Part of a small language model's weights.
Architecture: learned positions, attention and MLP in parallel.
Training: a variant of Muon for these matrices, 146M tokens.
Each number is 50 + 12 x the weight over its row's rms, rounded and kept within 0 to 99. Layers, rows and columns count from 0. The size before them is the row's rms in percent of the matrix's.

# layer 4 attention output (transposed), 128x96, rms 0.228, rows 8-44, columns 0-95
097:61 48 30 41 22 59 54 52 39 60 65 67 46 37 49 46 56 59 55 49 46 42 46 61 38 38 42 19 32 38 54 55 48 28 67 50 46 65 35 49 43 67 46 61 37 71 66 65 31 45 72 53 52 58 52 69 48 48 52 64 49 66 57 40 49 46 48 48 87 71 58 58 55 43 28 65 36 48 28 40 48 58 63 48 45 58 52 52 42 30 43 44 48 51 56 57
091:52 56 55 46 67 26 53 57 62 41 56 43 45 41 46 42 47 70 64 50 44 39 46 54 65 37 21 31 43 41 79 57 46 62 36 44 31 55 56 56 64 52 53 55 37 58 43 64 27 48 44 57 35 39 55 43 52 72 51 44 65 58 45 65 75 56 54 61 32 71 46 62 49 55 44 43 72 27 40 61 60 65 53 48 42 44 33 53 53 24 58 33 36 56 47 61
069:35 63 54 51 26 51 41 41 44 60 52 49 53 44 38 29 53 66 49 45 48 24 52 50 49 41 71 62 55 36 33 62 57 54 68 69 58 62 43 47 33 56 41 38 83 41 34 53 72 43 37 49 62 48 63 62 37 49 40 52 54 42 45 24 45 39 23 40 78 46 54 46 54 37 60 54 46 65 58 64 72 66 49 52 56 38 60 40 59 45 47 55 57 59 65 39
078:56 66 25 36 49 47 48 55 46 66 48 44 31 37 45 46 48 54 58 47 70 53 41 40 38 45 44 47 39 31 55 57 38 67 59 72 31 65 39 35 42 44 36 54 50 43 72 62 45 59 74 55 47 47 51 40 49 29 33 64 52 60 54 47 49 64 55 35 69 61 55 63 34 37 55 82 66 58 44 40 46 82 55 39 58 46 50 56 45 48 60 38 29 59 59 38
095:43 65 43 48 65 37 58 55 47 36 53 63 51 49 35 41 53 59 50 37 59 34 58 46 58 32 50 28 46 43 40 55 34 43 44 55 59 48 51 69 56 55 71 27 45 52 45 49 41 40 46 67 27 57 52 53 60 70 25 61 58 41 44 47 61 40 47 44 46 45 67 56 98 54 83 56 52 44 54 53 48 49 63 61 28 51 47 65 48 55 44 47 34 27 48 64
097:72 59 53 55 28 37 41 42 50 56 46 61 67 39 36 31 43 52 56 49 38 33 35 59 53 36 73 57 61 55 65 54 68 44 55 29 52 59 48 61 57 54 34 24 49 60 38 46 38 67 41 54 62 69 61 52 15 55 51 42 54 54 66 51 50 47 40 44 51 57 55 73 67 29 34 45 60 55 47 68 46 45 69 45 45 51 71 66 40 56 34 41 50 37 37 40
080:41 31 34 76 44 49 48 40 65 23 50 50 51 55 42 33 37 70 46 64 55 50 52 71 50 52 42 52 54 54 30 72 42 65 45 49 31 55 46 62 48 55 33 55 59 37 42 49 57 66 68 66 72 37 57 65 54 51 47 32 38 36 47 30 48 43 32 32 52 50 49 54 36 45 48 75 53 64 54 55 35 73 41 44 62 32 61 37 69 42 58 52 52 65 60 46
093:48 36 44 51 30 48 52 38 43 65 55 46 53 34 55 53 38 57 59 59 44 30 59 48 40 33 33 56 38 51 46 69 54 68 55 68 40 60 43 67 32 45 37 20 56 59 45 35 31 42 50 67 38 28 52 52 34 73 49 50 57 70 59 48 47 59 36 49 58 53 40 61 46 35 62 60 36 50 49 62 50 54 53 72 72 33 55 76 67 55 67 44 46 64 56 32
097:45 36 65 66 37 66 66 57 52 56 58 69 62 70 59 71 55 53 71 44 29 34 40 31 42 47 40 39 44 46 42 42 44 52 57 52 47 56 48 41 63 42 29 52 59 51 62 56 49 53 56 50 36 69 42 48 53 51 33 69 29 75 52 41 52 66 36 54 51 50 38 47 63 20 28 34 20 41 34 53 60 51 76 63 50 55 36 49 53 50 53 54 52 58 54 63
073:44 30 52 60 52 54 52 48 43 41 54 74 41 65 46 74 37 52 54 45 54 61 26 43 54 36 72 44 66 47 38 45 39 61 53 56 67 44 44 62 60 34 56 34 52 35 64 45 72 73 50 40 26 56 56 49 65 24 27 69 47 42 38 34 50 59 51 51 43 63 45 41 55 52 40 41 26 67 54 63 38 32 68 34 56 50 55 46 72 53 43 59 56 52 58 62
091:47 71 45 63 55 53 40 41 61 60 48 56 75 31 36 49 49 46 69 44 41 36 32 43 43 77 67 54 48 46 60 44 52 60 57 39 52 40 45 22 46 50 76 47 31 64 53 49 50 76 57 40 67 69 37 48 48 39 73 39 67 44 71 52 64 31 63 30 55 27 51 33 49 49 42 52 31 60 52 49 47 54 50 37 52 49 52 49 46 43 37 73 47 45 48 58
076:41 51 54 40 34 45 64 54 38 39 66 55 43 52 51 37 58 74 42 41 52 68 30 46 52 24 50 36 59 45 31 47 49 44 26 51 45 74 46 59 66 47 31 38 45 45 49 54 45 71 65 60 57 43 61 78 63 54 40 61 50 37 52 42 53 52 41 59 71 79 31 67 61 57 47 42 57 45 53 64 40 53 55 46 48 31 57 36 53 38 24 48 75 43 54 55
082:60 67 50 23 59 50 44 49 47 41 41 38 49 54 55 36 54 37 30 54 51 39 44 55 53 63 71 55 68 33 67 54 46 63 65 47 78 58 53 44 39 61 56 42 56 41 21 35 36 29 34 45 41 52 32 45 48 37 49 27 44 46 64 48 55 46 53 54 64 55 77 60 67 56 61 39 42 58 57 40 86 73 42 44 39 49 37 50 56 55 44 48 45 62 45 58
100:42 63 44 38 60 62 61 65 53 66 61 33 33 35 35 37 39 35 32 46 54 43 35 22 45 66 43 51 33 33 61 46 60 35 43 49 59 51 49 33 41 63 37 47 59 50 43 34 56 33 45 48 48 61 53 60 62 66 62 63 52 45 38 44 51 64 62 58 45 35 80 52 42 59 62 43 71 43 54 49 52 56 33 81 59 49 57 65 39 46 47 60 47 82 43 53
055:68 34 54 44 45 61 48 49 59 34 41 58 53 67 63 74 47 48 50 63 43 66 68 59 43 73 50 60 35 66 62 43 40 53 58 39 34 35 42 57 60 38 45 90 24 50 69 50 53 58 56 40 53 46 36 39 46 46 55 56 32 63 54 51 57 54 59 61 25 39 50 45 40 48 41 47 25 45 42 43 32 44 45 41 45 70 30 44 53 57 70 48 29 56 53 59
094:59 56 21 67 61 64 41 54 50 48 62 51 26 53 54 50 51 47 51 42 70 60 41 60 49 71 44 54 41 38 50 53 53 53 33 45 47 42 49 20 46 34 73 79 14 63 73 57 66 50 57 38 54 58 64 51 54 29 36 45 55 39 50 45 39 48 42 58 46 54 17 51 54 54 46 66 68 49 52 55 40 54 57 45 64 56 40 57 39 48 50 38 56 32 47 59
089:47 55 61 57 44 56 49 46 48 37 53 32 58 47 31 28 66 65 35 58 48 36 48 53 40 37 57 42 33 28 49 42 30 61 62 66 49 46 37 59 58 79 39 57 41 43 34 51 56 44 66 44 59 43 38 62 57 41 64 43 36 63 37 31 60 55 65 62 58 49 56 57 54 43 41 59 37 33 46 29 69 68 38 45 53 63 54 43 60 38 42 76 52 82 58 63
089:40 54 40 62 29 57 48 37 54 51 43 51 39 34 41 65 44 47 42 70 24 55 45 53 37 85 67 57 58 66 43 54 54 48 70 35 38 63 43 46 34 40 50 55 61 77 55 58 37 63 54 74 29 47 36 40 57 50 59 52 33 66 40 61 39 51 58 40 58 65 53 45 40 47 40 52 24 42 46 52 59 67 67 36 46 46 34 67 62 41 66 53 47 61 43 40
086:54 52 56 53 65 55 47 33 54 68 66 27 43 28 45 34 55 41 52 47 51 51 41 55 41 37 51 47 43 37 52 52 44 63 43 62 26 63 39 36 50 46 69 16 42 53 38 44 61 61 57 42 38 48 47 56 48 41 57 64 69 44 77 48 56 42 68 55 58 63 45 59 64 59 48 38 55 41 50 64 29 48 36 57 65 27 64 64 47 53 24 82 57 46 60 51
089:38 52 43 70 65 56 57 25 48 46 42 47 62 51 50 41 47 49 46 50 47 65 90 14 35 50 47 68 64 50 65 52 44 62 58 45 55 38 39 58 49 49 58 53 47 40 73 33 51 38 53 50 47 44 48 35 56 55 50 32 53 47 55 64 29 48 48 55 47 54 33 71 72 26 63 57 49 44 56 63 57 52 57 70 52 60 40 46 59 48 34 19 46 44 39 55
106:52 66 60 68 53 54 72 48 70 52 53 48 59 36 36 45 47 42 55 44 36 30 34 64 38 43 52 42 60 41 70 42 30 46 55 44 55 39 39 47 56 46 58 16 54 54 45 53 59 61 39 61 38 58 53 30 58 42 41 43 70 59 68 46 34 47 44 43 34 56 50 72 61 24 33 46 49 61 53 66 53 39 81 63 69 60 63 62 46 40 49 39 32 38 47 56
093:58 71 49 38 67 47 59 55 40 47 73 49 47 46 46 26 49 55 29 41 47 47 45 49 30 55 49 55 39 50 46 39 42 55 20 39 49 59 35 67 85 52 46 60 50 50 49 61 48 59 46 52 46 43 38 67 55 56 48 63 18 76 24 47 42 58 72 65 32 41 40 45 69 45 54 53 43 47 54 60 47 60 50 46 56 54 59 60 51 31 71 42 35 46 57 68
091:51 31 49 52 56 45 52 58 63 35 52 50 51 37 59 63 60 62 51 72 40 44 38 61 49 63 40 36 58 59 74 63 59 61 65 26 63 53 36 41 59 55 46 47 37 62 48 73 31 37 45 58 38 43 36 41 47 39 50 60 64 46 64 47 79 58 45 46 40 62 49 56 55 41 17 40 52 56 27 45 37 35 63 32 57 47 30 41 64 36 53 45 45 51 66 77
094:66 34 64 57 21 44 39 37 40 65 52 39 55 66 55 57 45 38 64 55 38 60 49 65 54 46 57 52 44 65 17 46 62 67 51 53 38 60 64 38 39 29 56 45 61 41 41 67 68 49 40 42 46 57 51 52 65 42 41 64 47 42 72 32 64 41 22 58 70 52 46 59 58 53 65 45 32 61 53 57 62 59 29 36 49 47 33 56 41 56 58 53 58 36 58 30
082:67 44 45 51 52 36 59 53 45 51 52 58 52 54 48 29 51 57 56 50 52 34 34 69 38 60 62 23 42 36 49 69 26 60 27 61 35 67 52 51 49 56 47 57 51 42 46 68 65 79 63 60 51 40 44 59 81 44 37 56 29 48 34 35 64 55 55 64 51 44 47 41 49 49 42 64 57 48 45 53 37 80 43 29 66 42 62 47 48 24 54 42 39 63 54 49
070:56 71 21 25 66 49 42 49 76 46 59 60 60 35 42 45 48 46 55 50 51 52 57 56 42 36 37 47 43 24 85 63 39 61 40 41 61 49 51 61 56 64 59 28 28 49 54 33 29 53 64 57 64 41 49 47 33 57 57 30 51 51 67 64 38 41 54 47 52 45 41 57 52 32 67 51 60 46 57 50 51 51 67 55 69 46 69 36 51 40 42 47 55 57 32 46
111:21 77 35 60 51 67 63 57 61 36 56 86 37 43 45 49 52 84 67 36 39 30 42 41 54 46 46 35 45 61 46 51 61 45 45 69 55 42 39 57 36 60 48 45 48 53 38 55 56 54 63 58 63 36 68 34 58 36 52 53 56 39 32 46 39 63 59 42 45 52 69 49 49 34 53 51 63 33 49 36 60 50 69 52 34 59 61 53 38 30 51 45 47 55 39 48
086:46 80 08 43 43 47 57 57 47 45 57 47 45 36 48 45 59 57 35 61 40 53 52 73 53 35 68 57 28 69 41 54 61 43 50 49 37 45 48 83 45 55 46 39 50 41 31 55 42 54 37 55 44 43 47 55 59 57 49 61 46 44 49 51 56 54 56 42 42 44 70 54 63 65 58 75 53 56 40 34 54 44 38 45 53 59 59 90 49 40 52 63 34 32 47 40
073:24 59 35 52 51 43 41 77 53 47 43 37 52 50 57 55 57 38 43 53 71 51 44 58 62 40 40 59 19 48 28 71 51 59 36 69 34 41 53 66 41 53 62 63 50 49 41 47 44 43 62 56 40 55 39 59 54 31 36 56 41 54 36 49 49 63 37 46 32 32 52 25 44 71 58 67 61 47 71 47 44 71 43 52 76 56 39 52 56 54 53 67 45 55 69 37
099:51 29 73 55 40 42 59 45 52 49 47 54 73 49 56 45 37 82 54 48 37 60 43 37 54 29 42 45 64 61 32 35 53 54 35 46 30 53 45 70 83 33 26 41 50 39 50 65 43 67 33 55 51 41 62 57 40 55 56 62 57 59 57 44 58 61 52 76 49 64 38 65 47 47 36 21 49 54 50 69 49 39 49 45 56 41 57 46 44 50 37 38 63 63 50 44
106:49 32 29 76 56 57 49 68 47 44 60 46 41 60 56 55 59 55 58 60 37 33 41 73 61 57 54 53 38 64 44 40 50 38 32 32 61 58 57 24 51 31 47 59 39 49 45 49 76 61 39 37 53 45 72 35 66 53 64 30 48 61 60 43 35 66 65 70 50 42 47 47 60 41 49 38 35 47 38 47 55 27 51 55 38 49 34 67 54 70 45 71 55 36 48 54
118:62 64 34 53 43 51 53 47 59 52 65 52 75 34 62 61 65 54 32 39 36 57 55 66 36 37 34 41 30 73 34 39 70 44 52 26 58 60 46 62 54 56 37 62 46 52 49 71 35 42 53 41 60 64 38 74 41 68 62 64 47 59 60 52 60 32 32 41 58 37 59 50 42 45 53 40 20 53 49 31 58 45 39 58 68 41 44 54 47 41 53 54 53 67 46 34
101:45 44 66 57 55 59 68 50 35 59 66 29 53 56 52 54 53 35 43 38 49 36 32 59 38 49 36 68 29 66 23 52 44 55 35 41 40 80 61 25 50 56 51 42 67 55 37 47 49 52 46 57 51 30 36 57 66 43 46 37 73 55 36 50 44 57 48 45 53 40 50 28 46 67 50 61 42 57 63 42 75 61 51 42 50 32 70 55 52 59 47 73 63 42 67 45
086:40 43 37 77 39 53 46 42 59 32 29 46 29 65 27 48 25 50 41 61 61 71 38 54 65 43 46 51 50 63 38 41 58 63 29 49 34 30 66 62 52 43 64 48 46 60 43 34 55 57 56 52 47 67 70 54 37 49 38 36 37 43 77 48 28 52 45 44 48 63 37 70 52 51 51 64 53 52 63 64 49 48 47 59 48 65 51 67 54 69 56 51 61 29 42 41
091:43 57 61 51 62 52 47 41 64 45 54 31 29 47 32 33 21 52 42 68 41 54 75 36 58 58 49 48 57 40 55 47 46 44 40 46 59 50 40 57 47 41 66 47 52 73 53 36 54 51 48 59 40 61 67 41 46 75 49 50 38 60 42 66 39 42 55 32 54 45 32 46 75 40 74 57 51 40 59 78 46 40 79 56 47 36 35 53 59 48 54 41 50 27 58 69
112:43 71 50 30 25 49 48 67 58 45 41 65 44 41 53 65 29 39 65 47 57 44 27 52 57 59 69 49 56 33 55 49 55 47 58 59 69 33 48 47 43 43 44 26 52 62 72 44 43 68 42 60 57 71 67 35 31 45 52 46 62 46 35 38 43 53 58 40 37 60 63 43 49 57 38 48 57 65 52 49 27 35 83 39 39 60 61 68 39 66 46 47 57 48 48 47
079:65 57 59 50 60 70 45 65 48 50 47 28 52 56 51 38 52 43 24 58 70 50 42 44 59 66 52 52 59 48 46 32 42 45 51 60 55 41 51 36 57 39 63 55 43 52 53 18 44 52 46 40 57 81 47 69 47 43 55 32 45 41 30 57 39 64 63 66 24 37 42 60 53 70 66 54 51 66 59 36 56 34 24 59 48 42 34 62 37 70 37 51 62 57 51 38
# layer 4 attention value, 128x96, rms 0.316, rows 9-44, columns 0-95
096:47 54 44 45 58 66 43 61 60 43 34 45 62 49 25 66 51 41 55 48 52 58 48 34 66 69 54 60 66 51 25 39 47 56 53 62 52 71 43 55 39 34 61 40 39 50 58 76 74 43 40 48 69 58 52 51 40 44 61 67 47 45 40 42 15 46 50 30 76 42 53 51 61 45 62 39 48 69 48 39 39 59 51 35 54 43 51 42 31 61 54 78 44 67 41 57
076:48 64 41 63 42 48 80 51 56 45 34 62 34 56 80 37 45 36 56 56 38 66 27 59 60 44 43 48 34 52 50 52 30 60 55 33 47 39 43 46 52 43 60 67 60 49 63 33 38 71 48 44 34 61 63 44 37 73 75 43 44 37 53 61 52 35 67 59 39 55 61 42 47 52 54 65 48 54 43 41 35 48 25 49 54 59 39 39 79 42 43 38 55 42 59 62
084:41 57 64 57 56 53 55 54 65 19 45 64 27 55 28 46 56 67 50 49 26 41 50 47 42 54 68 76 61 40 30 35 60 49 30 48 66 50 53 47 63 52 67 58 54 41 43 55 48 41 43 48 39 52 56 55 59 54 56 59 54 44 75 46 51 61 53 32 61 71 55 47 40 70 60 43 33 42 28 50 51 44 28 83 63 44 41 34 46 56 48 62 47 31 58 45
109:75 50 71 46 46 24 50 48 41 58 37 43 45 37 62 68 56 50 49 57 51 64 40 45 53 60 67 63 55 64 35 66 53 59 60 45 40 31 53 32 59 23 53 67 19 63 70 63 41 40 50 27 58 37 59 45 55 29 58 40 36 67 45 58 49 58 54 55 54 64 45 55 25 41 63 49 53 55 67 40 46 45 45 31 58 58 57 47 49 50 60 45 32 54 73 58
104:61 43 43 54 52 68 45 58 33 46 37 28 58 59 66 49 45 48 45 56 49 55 45 31 52 48 37 39 39 73 31 86 37 50 57 45 60 43 50 52 57 41 56 66 66 30 54 68 54 43 57 55 50 51 43 36 69 46 73 54 54 60 40 41 48 52 63 50 38 60 59 26 58 54 59 49 31 54 41 21 32 61 54 57 69 25 41 47 64 25 37 51 51 58 68 50
089:30 54 73 49 66 47 54 48 44 24 50 42 35 58 63 56 46 51 55 65 62 59 39 35 47 55 49 67 55 56 57 36 57 50 61 31 49 53 46 48 32 49 43 64 75 54 50 37 41 58 49 49 46 78 32 46 33 60 37 35 61 40 68 62 26 40 55 57 54 48 57 47 45 52 31 52 40 55 26 30 32 41 60 71 51 77 35 58 56 61 39 38 39 45 63 61
097:48 53 44 49 67 42 61 50 65 20 46 47 40 32 46 35 54 61 61 62 62 76 34 67 73 66 67 43 61 72 56 46 49 56 37 61 48 49 63 38 57 67 53 77 49 53 71 41 55 56 29 51 54 56 48 54 46 54 62 58 29 39 44 52 40 23 47 39 49 65 37 44 41 48 47 56 39 71 40 40 38 49 48 43 46 33 25 34 53 41 35 59 58 40 47 56
102:51 63 43 29 50 25 60 61 34 55 43 39 38 59 36 33 51 40 52 57 46 56 55 62 62 41 54 49 38 45 78 44 45 51 75 46 52 59 91 49 51 60 46 39 28 40 55 84 55 46 46 69 54 38 53 71 61 63 64 43 44 58 47 47 52 46 54 45 26 52 48 45 41 57 53 63 53 46 56 54 46 48 39 30 66 28 47 54 42 40 52 41 53 24 38 51
086:64 55 39 41 51 36 65 53 40 60 64 50 42 59 49 59 59 55 41 48 42 31 47 56 49 40 60 54 33 40 66 69 45 38 81 50 53 68 58 32 22 52 47 52 40 58 56 56 45 45 33 50 57 45 33 72 50 63 43 27 30 45 53 43 72 56 56 47 33 52 63 77 26 61 41 70 61 38 69 40 52 41 58 54 52 36 60 57 58 29 48 37 59 40 49 42
096:74 40 32 55 57 51 50 48 33 75 59 44 38 39 49 57 52 63 25 57 53 37 32 55 49 47 24 58 35 50 26 45 33 58 31 43 62 29 63 74 65 45 44 42 66 42 42 43 43 61 69 47 48 29 49 50 47 59 60 59 60 52 48 72 82 60 49 53 61 59 45 50 34 31 68 48 60 35 39 56 47 53 72 61 51 44 47 47 37 55 55 50 46 45 47 56
080:44 59 50 61 56 63 76 59 54 58 42 54 45 54 73 56 48 36 46 68 49 55 51 26 46 40 47 58 67 60 42 60 58 25 67 41 43 54 58 32 23 53 70 58 43 54 44 63 29 39 49 49 67 50 36 45 52 41 30 30 53 48 40 35 26 48 48 53 41 42 85 55 37 59 55 32 56 44 50 47 42 50 32 51 62 55 43 49 76 43 63 45 40 41 51 69
086:52 38 40 56 29 39 56 57 36 36 43 60 57 36 60 57 57 65 48 39 49 32 30 43 38 27 49 44 39 44 50 40 34 57 40 56 49 52 34 57 70 39 62 69 41 71 48 57 36 59 58 39 33 73 52 48 34 50 74 69 63 41 42 51 54 25 63 53 62 42 28 52 45 59 68 67 69 54 30 45 55 40 53 29 53 54 57 57 52 55 64 54 57 49 77 43
097:58 39 61 65 35 32 61 41 66 50 51 69 54 51 61 48 37 46 43 39 44 51 57 62 43 46 52 54 59 49 38 50 41 61 29 46 46 32 47 50 40 54 57 48 58 65 43 59 59 54 70 61 65 51 42 29 29 58 47 43 71 64 73 64 48 44 28 47 54 51 36 43 70 45 47 59 42 61 41 56 60 54 35 38 38 70 50 23 50 25 64 83 36 52 31 36
070:38 61 48 37 43 39 11 42 51 45 66 50 54 72 16 53 47 41 46 32 61 45 66 37 55 41 42 52 46 45 56 28 52 44 58 64 42 52 49 57 51 71 44 33 44 58 40 47 51 39 44 72 37 39 50 60 60 45 50 55 57 55 59 45 43 54 53 49 53 51 24 58 56 60 36 61 52 43 51 80 58 46 79 48 53 43 64 67 29 81 48 42 51 53 44 45
112:48 51 58 38 54 63 58 43 52 57 39 42 66 49 39 48 45 44 51 32 54 33 54 66 19 55 54 57 76 48 48 63 55 29 27 42 58 48 39 76 35 54 44 32 54 17 45 54 46 33 51 49 50 35 43 58 47 78 51 53 47 62 55 47 59 70 49 38 65 41 56 58 49 50 49 28 59 35 43 47 59 45 20 69 50 61 68 60 55 72 59 56 57 49 40 56
099:69 48 34 50 50 37 38 52 57 44 45 61 51 86 39 56 37 43 45 44 44 40 47 38 60 37 41 53 63 40 40 44 46 75 54 38 46 64 62 43 65 58 56 61 51 56 69 45 24 47 65 57 40 59 48 47 36 38 60 58 52 36 60 61 36 40 39 68 61 49 42 43 55 58 44 82 53 74 26 63 37 41 63 26 42 68 52 47 65 48 42 44 33 41 58 61
096:43 54 70 44 66 31 32 58 54 45 67 47 59 36 38 48 61 49 70 61 43 70 54 46 52 33 61 50 17 47 66 23 59 36 35 31 51 55 73 72 56 60 65 50 63 46 39 34 58 57 56 64 59 55 47 66 39 43 39 72 51 42 44 54 37 37 40 26 48 54 55 58 53 62 40 53 67 41 43 65 41 56 57 34 53 38 39 31 43 66 59 56 58 45 49 48
092:54 49 35 59 40 49 56 52 64 45 58 53 25 51 68 51 40 62 28 57 49 32 26 36 52 49 48 58 61 72 40 69 65 59 35 53 65 36 77 55 48 41 58 55 39 45 68 52 35 41 49 39 73 48 48 50 37 30 39 47 53 46 34 60 52 61 40 38 43 60 57 44 39 46 70 47 49 64 39 49 47 51 57 61 27 55 42 40 58 22 56 66 56 74 41 73
095:46 53 60 15 48 64 29 46 42 37 55 37 50 68 56 42 66 57 75 62 30 45 43 78 50 56 53 29 58 46 54 52 36 35 39 55 47 47 51 45 51 58 30 64 32 43 53 63 47 51 52 28 47 47 50 62 50 20 67 68 56 64 45 47 50 55 54 66 66 49 45 45 57 59 44 55 50 62 32 45 34 58 50 59 43 53 63 62 48 67 81 38 55 41 46 36
104:66 46 42 51 43 43 58 52 40 53 53 35 36 61 61 31 53 62 49 44 39 36 35 51 53 57 41 36 33 69 34 69 48 58 51 38 47 50 57 51 63 37 59 81 26 13 56 66 54 45 43 45 57 57 47 68 50 43 65 58 54 66 54 58 52 69 49 41 55 73 57 52 49 50 50 55 64 52 61 27 36 46 60 44 62 18 43 61 60 32 45 60 44 57 27 43
097:50 54 64 71 35 43 47 48 48 60 27 51 48 49 42 63 37 27 45 40 52 46 57 39 60 65 53 42 49 51 52 56 35 36 53 56 51 43 61 29 47 48 70 49 54 57 52 50 43 40 53 32 68 49 61 46 61 40 34 46 59 74 72 46 29 45 28 41 63 40 47 34 44 74 26 81 67 37 55 58 49 45 47 60 40 47 55 56 43 79 31 66 56 49 62 59
090:55 69 41 34 24 46 51 54 42 42 62 50 64 57 37 41 53 45 38 37 66 44 50 33 66 53 55 39 48 48 40 41 44 56 59 41 47 72 62 49 37 33 45 41 60 41 51 64 33 46 51 68 38 72 30 60 37 71 43 38 56 41 19 50 38 40 55 30 71 61 51 72 60 46 70 48 55 45 72 41 42 67 52 56 63 41 54 72 44 65 47 63 69 50 40 52
094:31 45 37 48 50 59 69 57 47 59 52 59 33 25 43 35 59 43 64 43 47 57 33 46 44 40 55 57 50 49 77 56 49 38 55 62 65 34 61 71 43 54 62 55 31 51 52 40 40 58 38 40 36 40 57 43 63 72 64 54 29 34 24 68 53 53 68 43 21 46 47 71 40 60 40 50 59 46 43 49 63 53 68 38 67 62 50 37 60 50 46 38 61 59 47 71
086:51 36 59 57 40 63 44 86 57 59 30 50 39 59 32 58 56 30 31 53 70 44 38 25 56 55 51 64 46 59 50 39 39 49 61 30 59 72 52 49 45 68 58 52 54 36 58 53 53 47 43 27 62 47 59 54 36 64 36 46 47 52 51 58 26 53 42 36 55 41 53 51 40 66 38 50 66 49 23 50 69 35 44 61 57 79 42 56 50 53 34 61 40 52 52 57
079:66 41 55 60 53 80 42 37 42 38 42 14 53 43 42 66 52 66 42 72 49 44 18 47 57 57 48 54 45 55 25 54 46 61 20 58 56 43 42 32 68 61 46 60 64 43 38 56 41 66 57 46 42 58 40 55 57 39 43 56 58 81 54 32 51 44 44 48 73 54 63 33 52 44 58 35 50 53 53 42 55 37 42 58 44 43 62 71 50 38 49 60 43 50 61 51
118:69 32 75 60 75 42 46 73 39 53 55 37 60 60 36 48 42 50 51 63 42 73 68 52 51 74 54 63 37 50 51 53 42 46 58 37 41 65 50 35 64 26 63 59 40 24 46 46 47 40 53 70 51 42 41 48 58 61 58 41 39 54 61 53 31 50 51 59 68 65 48 41 38 46 67 57 64 47 52 52 42 37 30 32 35 52 53 36 62 51 48 44 47 28 37 31
095:75 30 74 73 73 28 31 46 58 45 58 58 46 46 49 48 42 62 65 43 51 63 37 30 50 47 84 44 39 74 40 52 46 56 45 61 58 44 40 44 49 35 84 50 48 69 58 22 34 46 61 46 43 60 54 41 46 34 32 43 43 65 52 56 32 49 46 57 54 41 42 39 50 50 42 52 49 59 56 39 47 51 60 54 63 42 50 28 55 50 33 40 46 53 46 50
082:29 53 58 51 65 47 57 39 67 49 53 64 60 60 30 63 27 43 25 69 59 76 33 45 42 58 67 58 45 47 46 50 70 55 51 55 39 56 48 55 33 53 38 34 57 43 51 26 59 51 40 56 42 56 52 63 48 79 41 40 35 61 43 72 76 58 46 56 64 55 37 43 57 44 42 66 45 42 37 34 56 45 30 54 41 61 36 61 36 66 42 45 38 49 48 63
104:39 49 31 50 50 68 68 71 45 59 63 36 57 59 59 44 55 46 42 68 41 58 58 42 69 65 32 56 63 51 52 54 35 37 57 68 58 59 70 23 22 67 58 40 32 35 42 60 60 40 30 53 70 49 34 45 62 53 40 47 50 40 28 50 42 31 55 43 32 56 55 50 51 47 43 76 55 53 46 45 28 62 64 53 59 40 50 51 60 47 31 48 54 60 61 60
105:71 43 57 41 62 28 49 41 39 61 30 45 68 60 43 29 41 32 64 17 68 47 57 52 41 70 55 51 51 54 60 61 53 48 68 69 53 44 68 68 55 65 50 44 46 39 42 59 48 34 58 48 52 53 34 37 35 61 41 60 52 29 55 34 41 48 59 51 37 52 53 42 50 38 58 51 51 58 48 49 62 54 57 44 58 54 82 63 46 28 52 26 75 53 42 45
112:62 49 65 58 55 38 56 40 37 61 62 37 52 40 35 41 45 64 45 65 56 62 52 51 41 50 40 53 64 39 42 41 32 72 40 87 47 41 56 38 68 44 76 30 69 62 37 36 35 72 64 63 39 57 67 40 43 67 41 36 41 65 35 48 33 40 47 37 44 51 36 38 56 51 35 55 58 45 55 78 39 57 42 39 60 51 44 50 62 50 43 44 52 59 39 58
107:52 62 50 60 56 34 73 40 42 57 29 63 49 54 45 45 31 55 40 57 62 61 56 37 23 61 51 28 59 52 58 54 62 54 63 44 51 38 66 78 59 57 45 68 41 60 33 16 38 63 50 57 53 54 50 52 65 50 30 37 38 33 48 68 46 35 30 65 55 60 50 43 56 58 43 48 62 57 27 51 44 47 61 43 43 60 23 59 50 49 48 69 55 49 39 64
093:40 27 54 44 85 44 51 31 53 36 55 41 51 37 65 53 64 63 63 55 50 36 51 51 22 60 48 64 66 60 68 70 79 32 41 44 45 60 38 63 21 36 53 64 53 44 65 51 66 38 54 49 65 62 36 54 56 49 48 65 39 52 64 53 57 56 64 45 46 37 49 48 42 35 41 57 31 55 48 27 45 38 61 55 51 39 57 45 58 54 47 35 45 41 63 56
090:36 74 68 40 45 45 41 25 54 53 40 46 42 35 66 79 69 52 58 41 35 72 51 57 63 58 52 42 38 65 43 53 50 38 45 36 47 20 48 48 47 46 25 65 32 51 59 61 49 34 59 32 71 44 51 51 38 38 44 69 62 58 60 40 36 63 56 37 66 69 58 52 35 42 49 57 53 66 69 49 55 45 40 56 39 35 67 46 37 50 57 52 58 58 58 49
116:55 51 45 53 60 46 46 42 52 62 77 45 57 45 48 54 46 50 36 52 51 52 62 57 67 27 41 58 20 41 37 53 59 26 44 32 39 44 43 49 44 54 50 65 62 15 35 50 60 30 49 71 48 37 49 57 77 59 53 45 40 57 60 40 76 52 67 42 39 57 63 71 58 31 55 40 49 44 68 40 56 57 44 54 62 28 53 55 65 30 46 63 47 48 52 39
093:44 37 38 41 54 42 49 59 54 51 49 56 56 41 63 73 37 59 39 15 44 42 72 71 32 41 50 34 62 58 42 52 54 43 32 69 63 32 50 50 39 62 28 43 59 49 35 67 46 34 55 53 66 62 42 32 37 44 36 64 63 50 62 64 81 53 64 58 50 53 23 52 38 55 36 60 60 61 39 52 56 54 45 46 46 60 53 47 66 38 62 53 34 52 64 53